Weights of a small GPT-style language model, trained from scratch on English Wikipedia: width 256, no biases in attention or MLP.
Each number is 128 + 32 x the weight over its row's rms, rounded and kept within 0 to 255. Layers, rows and columns count from 0. The size above them is the row's rms in percent of the matrix's.

# layer 4 MLP up, 704x256, rms 0.074, rows 277-285, columns 128-255
size [103  95  94 104 102 103 101 101  94]
[[141  92  77 129 119 117 182 163 111  80 153 123  65 142 119  96 102  57 150 128 114 126 165  55 176 136 110 129 144 128 148 205 136 131 158 155 146 131 139 152 107 110 135 139 124 188 136 136 123 146  96 121  94 145 107 143 147 144  79 133 160  92 120 130 140 140 134 107 125 163 152 126 177 152 136 173 135 136 166 103  98 114 164 154 123 131 152 125 109  86 167 132 112 105 146  91 142 111 123 109 113  79 171 154 153 114 108  97 118 171 194 126 122  73 134 129  93 141 166 104 173 110 139 118 174  88 127 121]
 [ 69  75 118 160  92 157 104 128 165 164 131 103 137 131 176  97 149 140 138  96 133 138  95 134 112 102  96 150 210  81 154 124 126 123  67 106 141 148  90 142 115  63 112 128 139 158 106  96 191  92 149  86  89  81 116 118 115 142 110  91 128  62 144 176 100 139 190 163 140 138 111 126 138 172  63 157 151 158 132 125 104 150 156 186 141 120 180 143  96 105  99  90 163 102 123 189 133 167 153 129 132 118  67  73 155 157  65 143 102 155 150 127 178 156 128  92 138  97 156 126 110 167 123 173 125 126 173 160]
 [ 98 167  93 111 122 182 114 108  99 204 158 117 131 125 145  99 125 131  56 131 123 142 134 120 123  95 114 107 157 114 137  95  99 182 127 146  81 110 184 191 160 168 106 119 147 127 140 103 188 127 138 175 157  79 127 126 145 126 108 170 125 124 146 124 121 129 123 104 108 157 113  64 148 215 172 113 168 110 128 121  78 159  75 106  51  61  55 122 114 101 147  80 101 124 152 165 127 133 140 158 128 108 146 118 178 152 209 173 128 131 132 115 184 127 181 167 118 161 122  89 190 143 114  81  87 161  98 166]
 [ 46  93  85  93 119 142 143 155 175 119  98  98  95 138 157 168 107  88 189 104 108 148 101 123 130 167 150 132  72  85 100 109 184 157 104 182 142  89 149 128  87 110 173 182 112 116 118  85 157 138 154 141 139 162 122 157 126 188 152 115 113 173 185 128 139 162 116 161 167 141 142 127 121  96 113 135  96 137 161 121 110 176 126 162 144 114 107 136 120  71 150 113  70 111 168 103 114 172 131 179 155  82 118 166  96  96 108 168  88 106 116 123 139 115  98 184  88 195 156  72 138 110  91 129 193 158 139 131]
 [136 102 150 101 109 122  98  48 170 134 144 143  87 137 131 110 121 137  91  95 130 179 128 153 113 103 202  89 151 109  85 132 169 102 122 150 114 150 136  88 119 184 126 144 130 144  94 152 130 138 133 139 156 130 133 147 105 157 116 109 161 133  97 159 159 114 118 121  78 125  97 108  95 143 157 126 162 120 128 156 152 128 152 109 146  92 128 156 151 111  96 132 106 109 139 183 151 115 138 118 131 165 112  76 144 147 195 102 191 140 109 104  94 213 124  63  63 145 139 171 127 168  84  84 137 143 135  95]
 [105  94 155 109 166 152 156 120 152 126 162 150 157 136 121 148 144 157 100  82 112 205 117 123  71 104 167 118 106  56 144 112  86 175 180 153 177 120 159 140 122 158 127 123 112  79 111 159 135 217 135  90  93 102  86 152 153 165 129 123 124  74 135  76  94 107 137 171 103 163 174  97 121 153 155 147 187 144 127  76 178 192 161 126 154 109 168 110 170 154 117  71 116 161  71 144 124 102  93 115 175 106 127 164 137 151 104 134 137 118 105 130 118 120 157 137 128 160 152 143  97 141 103  95 191  93 159 136]
 [144 127 196 142 124 149  79 158 153 157 165 158 185 144 150 104 170  74 130 159 108 144 133 143 183 138 150 183 117 123 174 119  91 147 111 109 146 126 148 154 183  61 138 143 156 101 197 125 152 143 131 100  75 116 146 163 134 120 148 145  58  87 160 169 100 112 191 121 152 114 107 134 110 170 109 117  66 103 149 111 123 143 162 118 195 113 120 139  99  76 113 133 128  95 130 169 137 147 126 137 179 146 147 152 116 162 124 125  98 164 100 130 105 112  87  87 125 100 139 138 113 116 117  93 121 152 128 133]
 [116 121 148 146 129 158 188 176 124 164 125 100 126 128 111 179  75 119 151 153 132 160 101  86 122  80 146 105 108 189 178 112  98 167 177 135 182 113 120 103 158 126 185 115 152  75 151 158 126 132 101 147 109 166  71 125 127 170 127 115 170 150 144 136  94 124 133 141 167 147  40 127 122 147 152 133 128 134 147 158  94 131  92 100 114 114 128 120 149 231 146 126 118  84 128 145 138 184  81 172 132 134 163  92  70 124 164 170 145 160 138 105 183  94 129  55 124 142 117 142 104 135  92  94  91 133 115  67]
 [122  71 121 113 118 118 135 194 137 182  85 154 142 127  94 181 113 113 143 135 129 130 139  50 101 136 124 131 110 161 162 141 134 116 154 174 164 120 128 112 128 157 147 147 113 138 128 134 164 116 176 102  72 115 111 200  66 147 179 124 140 105 117 136 121 137 139 145 139 206  70 158 172  90  93  49 145 181 119 125 126 170 139 117 117 114 140 134 130 137  94 143 162 131  83 219  71 150 133 156 139 166 124 121 137  96 147 114  76 107 169  69 161 116 130 117 127 138 145 156 153 157 101  62  88  90 125 201]]
# layer 4 MLP down (transposed), 704x256, rms 0.0736, rows 277-284, columns 128-255
size [ 97  94  93 105 101 103 101 104]
[[167 115 132 158 181 115 117 113 142 158 195 119 152 163 125 147  75 135 111 113 165 128 149 110 115 123 111  98 113 132  88 147 105 174 139  59 107 105  89 100 120 151 114 162 144  65 110 138 123 165 159  86 170 112  68 115 174 109 153  88  34 160 119 139 127 156 110 206 115 119  90 127 105 147 114 125 121 157 160 153 137 101 117 104 137 138 142 102 156 132 123 148 186 121  86 177 142 161 108 161 134 181 137  88 153 136 153 151  70 105 113 147 143 176  92 125 117 165 108 202 112 126 109  64  56 152  90 155]
 [114 149 133  96 140 113 124 134 145 149 105 117 188 127  92 132 141 115 144 130 104 119  93  92 189 100  92 150 160 152 136 108 143  79 113  96 166 176 123 107 162 151 162 141 105 155 133 175 140 113 160 168 193 134  67 142 174 174  93 139  86 104 161 110  80  62 112 129 113  99 166 135 107 109 124  96 168 107 144  80 124  54 108 155 135  88  75 140 125 197 168 132 125  87 104 107 130 123 134 103  98 162 215 125  80 102  89 108 141 148 102  77 103 121 127 169  84 139 149 117 102 154  96 123  75 151 106 177]
 [152 127 154 128 172  88 171 155 119 117 180 112 127 153 100  74 135 152  96 154 133  95 142 124 126 138 123 117 136 151 106 188 173 147 134  82 147 141 171 104 148 124 184  82 136 166 118 107 106  72 203 177 111 139 142  81  97 118 149  96 191 116 134 138 148  82 201 100 157 116 150 136  83  99  50 115 125 123 165 109 118  75 165 152 165 127  47 100 150 130  87 177 175  84 122 110 101 159 137 156 155 167 135 125  37 103 135  89 107 117 131 133 109 116  76 115 124 199 140 100  82  94  79 123 151 131  97 118]
 [ 56  54 141 147 130 143 150 121 101 118 117 129  97  94 106 140  88 173 186 165 186 168 165 132 154 138 106 148 185 162 114 157 155 107  85 116 180 106  84 125 110 165 146 131  87  86  88  96 113 177 125 163 154 169 150 124 114 154  96 111 137 167 160 171  85  91  81  92 168 106 126 157 117  96 157 153 101  98 152 158 125 126 132  75 168 156  86 141 173  83 165  81 186  89 136  84 146 103 122  88 106 132 122 142 125 130 118  65 175 205  74  88 125 107 131 115 113  83 142  74 118 106  94 159 138 145 125 171]
 [139 102 126 124 130 146 119 130  90 131 188 121  90 126 152  46 106 144  81 153 124 114 122  85 124  93 135 177 140 107 151 156 131 145 142 149 103 200 125 101 120 115 107 108 126 140 138 105 122 132 201 126 146 184 173 121 158 108  98 122 127 168 111 118 169 118 103 152 107  84  97 127 111  84 137 179 156 138 158 130  79 134 130 145 210 155 135 130  71 125 136  66 139 155 140 128 127 117 139 110 120 184 193  84  64 192 148  90 119 128  80 148  87 126 127  83 107 141 175  96 177  87 106 140 174 176 134 161]
 [ 64 117 120  83 150 140 120 150  91 159 134 138 144 146 150 108 163 146 110 150 102 106 131 140 103 123 176 105 163 180 140 157 114 148 102 116 132 136 169 123 129 119 136 142 138 139 101 138 162 161 104 133 111 152 118 139 123 130  99 113  73 144 148 110 138  83 147 206 117  65  95 103 135 168 138  21 130 187 139 140 100 123 142  96 154 117  77 158 123 119 158  92 124 155  90 175 165 111 150 143 107 155  49 174 153 129  81  75  79 131 160  92 111 122 117 153 149 102  95 107 142 141 117 132 111  44 174 111]
 [128 137 104 161 131 151 146  98 174  86 135 110 133 128 129 108 146 126  88 136 109  94  70 150 141  99 102 188 133 148 144 160 127 153 167 112 195 168 104 124 139 116 178 130 115 128 121 108 109  76 177  56 121 133  77  90  93 166 143 110 111 112 144 155 149 110 146 109 144 147 128 176 165 119 145 108 168 114 156 134  98 150 162 152 106 201 152 119  99 159 132 157 173 120  87 162  49 156  92 164 134 175  92  85 126 149  78 168 135  93 171 105 146 161 152 130 120  46  80 137 137 115 144 126  54 112 129 132]
 [150 122 145 136 154 127 147 118 107 139 129 139 103 141 113 150  98  92 141 152 135 143 152 151  41 135 159  50 116 157 176  95 123 192 108 123 157 132 122 137 155 195 137  91 143  77 171 134 131  89  87  82 124 135 120  72  84 154 179 108  86 139  86 146  97 100 184 158 138 160 110 103 205 135 112 100 164 121 156 105  83 133 126 106 174 114 158 148 128 180  98 116 179 118 113  93 118 151  79 129  47 115 156 127 112 105 109 180  95 141 143 161 119 139  86  90 191 152 139 115 152  88  91  78 116  85 150 139]]
# layer 4 MLP gate, 704x256, rms 0.0784, rows 278-285, columns 128-255
size [ 93  95 107 101  97  96 108  93]
[[180 152 129  57 121 155 125  78 193 150 113 138 159 139 208 166 127 139 107 105 137 113 135 157  65 151 142 150 164 105 125 168 107 152 126 130 167 121  63 124 129 129 140 122 124 131 146 210  68 118 200  97 116 132 122 169 122 151 161 131  59 111 105 139  97  90 134 223 124 145 110 126  86  57 136 147 102 148 126  70 146  73  85 164 114  90 190  75 158 160 119 122 139  79 142 126 127 168 128  72 113 132 150  92 135 139 143 118  92  88 131 142 175 113  96 126 104 126 107 140 122 159 137 121  83 113 138 199]
 [122 157 112 159 103 109 111 118 161 176  88 110 132  97 154 128  96  71 121  83 111 133 108 117 112  67 163  94 154 124  95  49  92 187 126  85 180 145  88  80 118 150 146  86 138 184 208 102 107 138 101 130 165  66 155 172  88  89 150  96  88 141 127 106  96 158  67 109 110  95 152 145 149 155  88  84 122 212 102 155 154 205  98  79 147  79 184 136 109 184 151 149 110 147 141 111 171 145  71  99 109 140 198 121 146 154 103 132 146 122 128 175 129 167 118  65 135 148 116 167 148 113 181  77 151  98 184 163]
 [103 111 121 173 127  83 130  87 128  52 144 100  58 144 125 153  84 123 172 121 127  79  98 143 196 130  52  67 107 165 131 152 157 114 116  94 121 141 145 121  89 139 114 142  84 119  89 121 133 118 127  94 149 105 116 116 123  96 197 119  75 131 139 143 109  99 117 107 195 141 137 161  81 129  68 132 106 191 166 150 140  71 104 115 121 152 151 111 114 106  98 111 170  81 167 107 129 177 100 128 119 145 164 169 167 110 116 134 169 140 120  87 141 148 159 121 125 140 141 120  54  89 134 146 165 137 145 112]
 [ 91 165 153 111 174 184  94 147 148 109 146 153  93 141 110 183 109  80 198  74 170 120 122 152 107 136 115  83 158 132 101 110 165 130  60 122 139 126  97 101 135 116 159 101 140 151 106  76 176  90 137  88 133 115 106 166 118 140 120 184 127 166  65 218 171 138 148  47 150 134 141 132 137 118  93 129 170 177 147 140 126 154 154 114  83  83 230 145 164 144 125 104 164  98 140 111  90 138 137 141 100  86 111 149 119 107 140 114 145 148 126 129 149 125 121 140 146 114 151 146  52 156 121 113  84 133 102 100]
 [124 171 145  93  97 116  65 157 159  79  98 120 106 118 136 165  77 139 157 156 182 130 110 129 140 160 177 115 141 158 111 114 196 135 153 112 195 123  95 113 104  94  96 137 108 168 187  53 161  99 147 167 137 159  95 102 149 146  79 134 100 147  96  86 134 161 137 127 117 198  89 103 127 123 140 103  95 171 117 186 146 133  80 109 125  87 188  47 110 158 129 159 151  71 133  98 124 118 113  84 118  82 117 115 141 132 119 150 120 106 149 131 104  70 161 163 151 126 158 150 153 119 186 158 106  45 104 120]
 [102 161 128 193 106 114 104 171 109 112 111  92 119 112  81 155 159  89 121 129 180 132 172 112 129 140  67 134 118 160 138 114 185 110 161 116 160 146 135  86  69 160  99 134  81 104 125 165 158  90 138 145 116 113 174  80 125 125 170 101  71 164 110 132 129 148 114 176 168 116 178 177  79 114 140 104 120  87 147  89 133 104 158 131 153 152 159 115 165 136 109 130 126 131 119 139 149 208 112 102 130  67 154 149 151  91 142 130 177 141 111 112  98 120 136 110 160 124 159  63 159 124 191 103 153 128 135  81]
 [140 107 116  77 166  99  96 164 173 125  79 104 126 100  92 138 133  70 163  93  71 128 178  85 121 154 124  86 136 116  80  70 153 108  88 124 158  56 145 170  80 157 170 175 127 130 207 135 196 112 132 136 148 170  96 145 156 107 113 106 144 117 125 153 177 147 146 102  92 112 111 108 154 145 135 104 143 200 118 105 132 177  92 106 139 133 145 166 121 136 118 109 158 153  90 105  77 161 177 120  69 142 127 147 138  89 153 169 154 123 155 105 123 140 105  97  80 132 116  80 189 136 111 105 139 164  80  81]
 [135 123 100 127  76  56 113 143 128 128 139 105 145  91 115  88 181 107 123 122 128 155 151 143 139 105 128 131 108  78 159 157 137 105 121 139 143 209 134 121 187 108 124  91 175 151 124 140 177  83 166 119 136 126 207 147 133 116  59 195 170 123 104 162 152 129 145 153  84 101 122 136 145 131 173 114 234 103  86  85 144 110 148 185 147  68 111 139  85 131 141 141 153 143  94  93  98 110 122  80 170  97 152 133  88 155 184 126 126 104 168 119 168  80 140 194 157  55 130 181  95 121 119 137 132  98 118 125]]